Part of a small language model's weights.
Architecture: LayerNorm before each block, rotary positions, no biases in attention or MLP, untied embeddings, attention and MLP in parallel.
Each number is 500 + 50 x the weight over its row's rms, rounded and kept within 0 to 999. Layers, rows and columns count from 0. Numbers have three digits each. The size before them is the row's rms in percent of the matrix's.

# layer 3 MLP down (transposed), 1536x384, rms 0.104, rows 1525-1535, columns 0-95
106:561605516484483493470522509536504544463501502328500482464490416518514469493448575580523441545511543485511409440514473546484548505484571470432407521522415581468504477485496514513513550416559540455433476524418450464516469560588415360511467492435579547395420559520630532426510532518534533465
104:483498511440489507463551426474484629508553498541442514592477481503537485433403449529462567526469520453479509564495487485491517398513521534445605530502382494508470410518472422498480556448559517572579495468540493499435479552524513598555590536483538484456606478536525488463438432441523500470
100:436494407483501476515495467494516524492502538539568444537427492495519440477516496430620508477438572483489556570545503609502396520534440477539411528521465528527444510509528505623509560484564424489442611456471438501472578470607457503497466497524424510509520577460520564578499549486477464464
102:485514475551563495412466544478442489517525526501492536527486532382556439477479571435457469543521454534506515533439514496518490430554519419530509507559392545495574418493466534498453561563426458530502581450529543480510429469502527561499626539524567494447496588403527556554564430514446553447
102:436564586479520363491473524452511511466527502504491491464437495485459481445543451555477524496537454428485453467569510508462499527585451455546517487422545567677483492482479481503485533498402492481516553506524447470474559536540535504441535539483419350547437530545478503540567576498456599508
098:506575459524451481317488600536413610390507416418497590503456500508497516452460533525532459474529444474447548438541475439444448458413564518489551491525494544543470505484489507480482519478478496498459421476533493476501563541498547514542545495492533446488459490455556587527573476486467446354
096:468489535494519517553483505547572494493487569476460506589503521559554492502479595466479535515587481480447483498495465456544487501520523598547489486537472563516615423512534526446441537537464459560529476483417571584530452401480455562477511563521514344449500526531496529498477527489579458511
103:541626462523522519458493533545427540541487488445393608500452584522454405488472545528576470511479435494609450570498529510582466503448522367551624417610477501399491442548473494522492561505518538475450486442503529570499512440478508460569548545524509479589517490500531524471483466471530539411
104:560500536475524521473534557416563405511454462527445432444528586544369539461474442441444530392558541454517504481449529457446532508543406527469613418452467569520552524571505433535543533490493417521517383476540422458440572525551534466473427542404456447435524469567552507479445569498573538555
102:473517516423548589450536568434511411472483382441548526495573481476527508446459463625545460474524579579522570548552509444617467564419488456466479430452589506476412461469479505518516557458458435593534410501530489528501520539375544457492417451560444510455512522611508527475604463450540507567
105:522584484514567496523519564459483617513547552470496510423510489546423546503528520504529461460477551556471517434454472452538526590495499463441533519523474476427429535385404408516443571564527535537452537469440580640440526552459504432465441503600497494427479528477458481518505454491540508588
# layer 3 MLP up, 1536x384, rms 0.107, rows 1526-1535, columns 0-95
102:505438544446527380424519429449436478450510520588448536585493447436586405476411518458510526533497474515437557468459443480505585403442513539496464508525468551428500612498493530530525468529506499541603529497562489547466469571503439478452491534518441483484543496461418481419461427417553554468
101:541487528506516523499481502449460480461447527484485481537542401555470484512470521518514590611496616511451572434502394486476497484532447518410539558454460508464543587502441453464534456548568527599498443495466447552473486592510542466583558549505577572520483510542574525495488447426514459514
096:557448487524499478525484501431494378524471437516560550505462481591445405463429463562487473490485510491470526498521539428467510482506478445528497427397507503467466440607542447521520553460488517513462493519467588465557524527426450466520414484428558505445602491470624478486414502458525519479
097:454493482480485494498615518502433549485492544430486454445515430549481531469488506494449510511484488436479409530471557438468561505469509524569569381556477414510538565442541484564611457471432562548483499487539593522468420472405525449547498435476471513603520496510504491499532526614482473460
088:512541480527497529527604579366491532516526545430528536503553481548473543514624460494665486531448476498415488545520575425555432455417545510567467582501523506432529468544452536542473525518537535445525487456525521473586522483599553503504520500537462549558468375485522552499478531537439447514
101:572414531577497446502533525505499386506490504443485533524511480454536510548577482532482477573580527417420580458503479542419554496439465479411452498438578510503494532452510508515541433551507551524457504425519451497549519474490445546528512497564525475533524453455578535471395496523444526465
089:545453531469475457557520461515544571555471504473535612505444460483526593526493633526499376582513529439502459506505487517494482577411554513488486573520529441466511426517526583480556500535407501433554519560521530467508546412496477456526482525565516570513434523508592518403529555544438545539
103:542480582425402431503510560467562578425504562449455631571397531627575536502592445494527414507479562497528529487520551569489520431405419539452533469447520553502459511630504559553517558546598479552479432522484519498521442555479451531522531501502541517583449561434587571551552503465499531469
103:529578501512602563579443536487450504445485529489579491558428477511561524460585477556479561515534450499540485440482456462528559499511502513491550569564535537556471509474493502495462411553521509521482431505479455545537489515440573484503544610362482489344499460598488522510499540381372564451
105:612495495471515519526594510534524496455476503484561512533433520527463547511461557459483552426546498528526528447528395422516493514419463504580413577433484523539421430524404451523539481444418494587550544563516416512523499534446470535486475431548618509453484502524518473524531607525509516515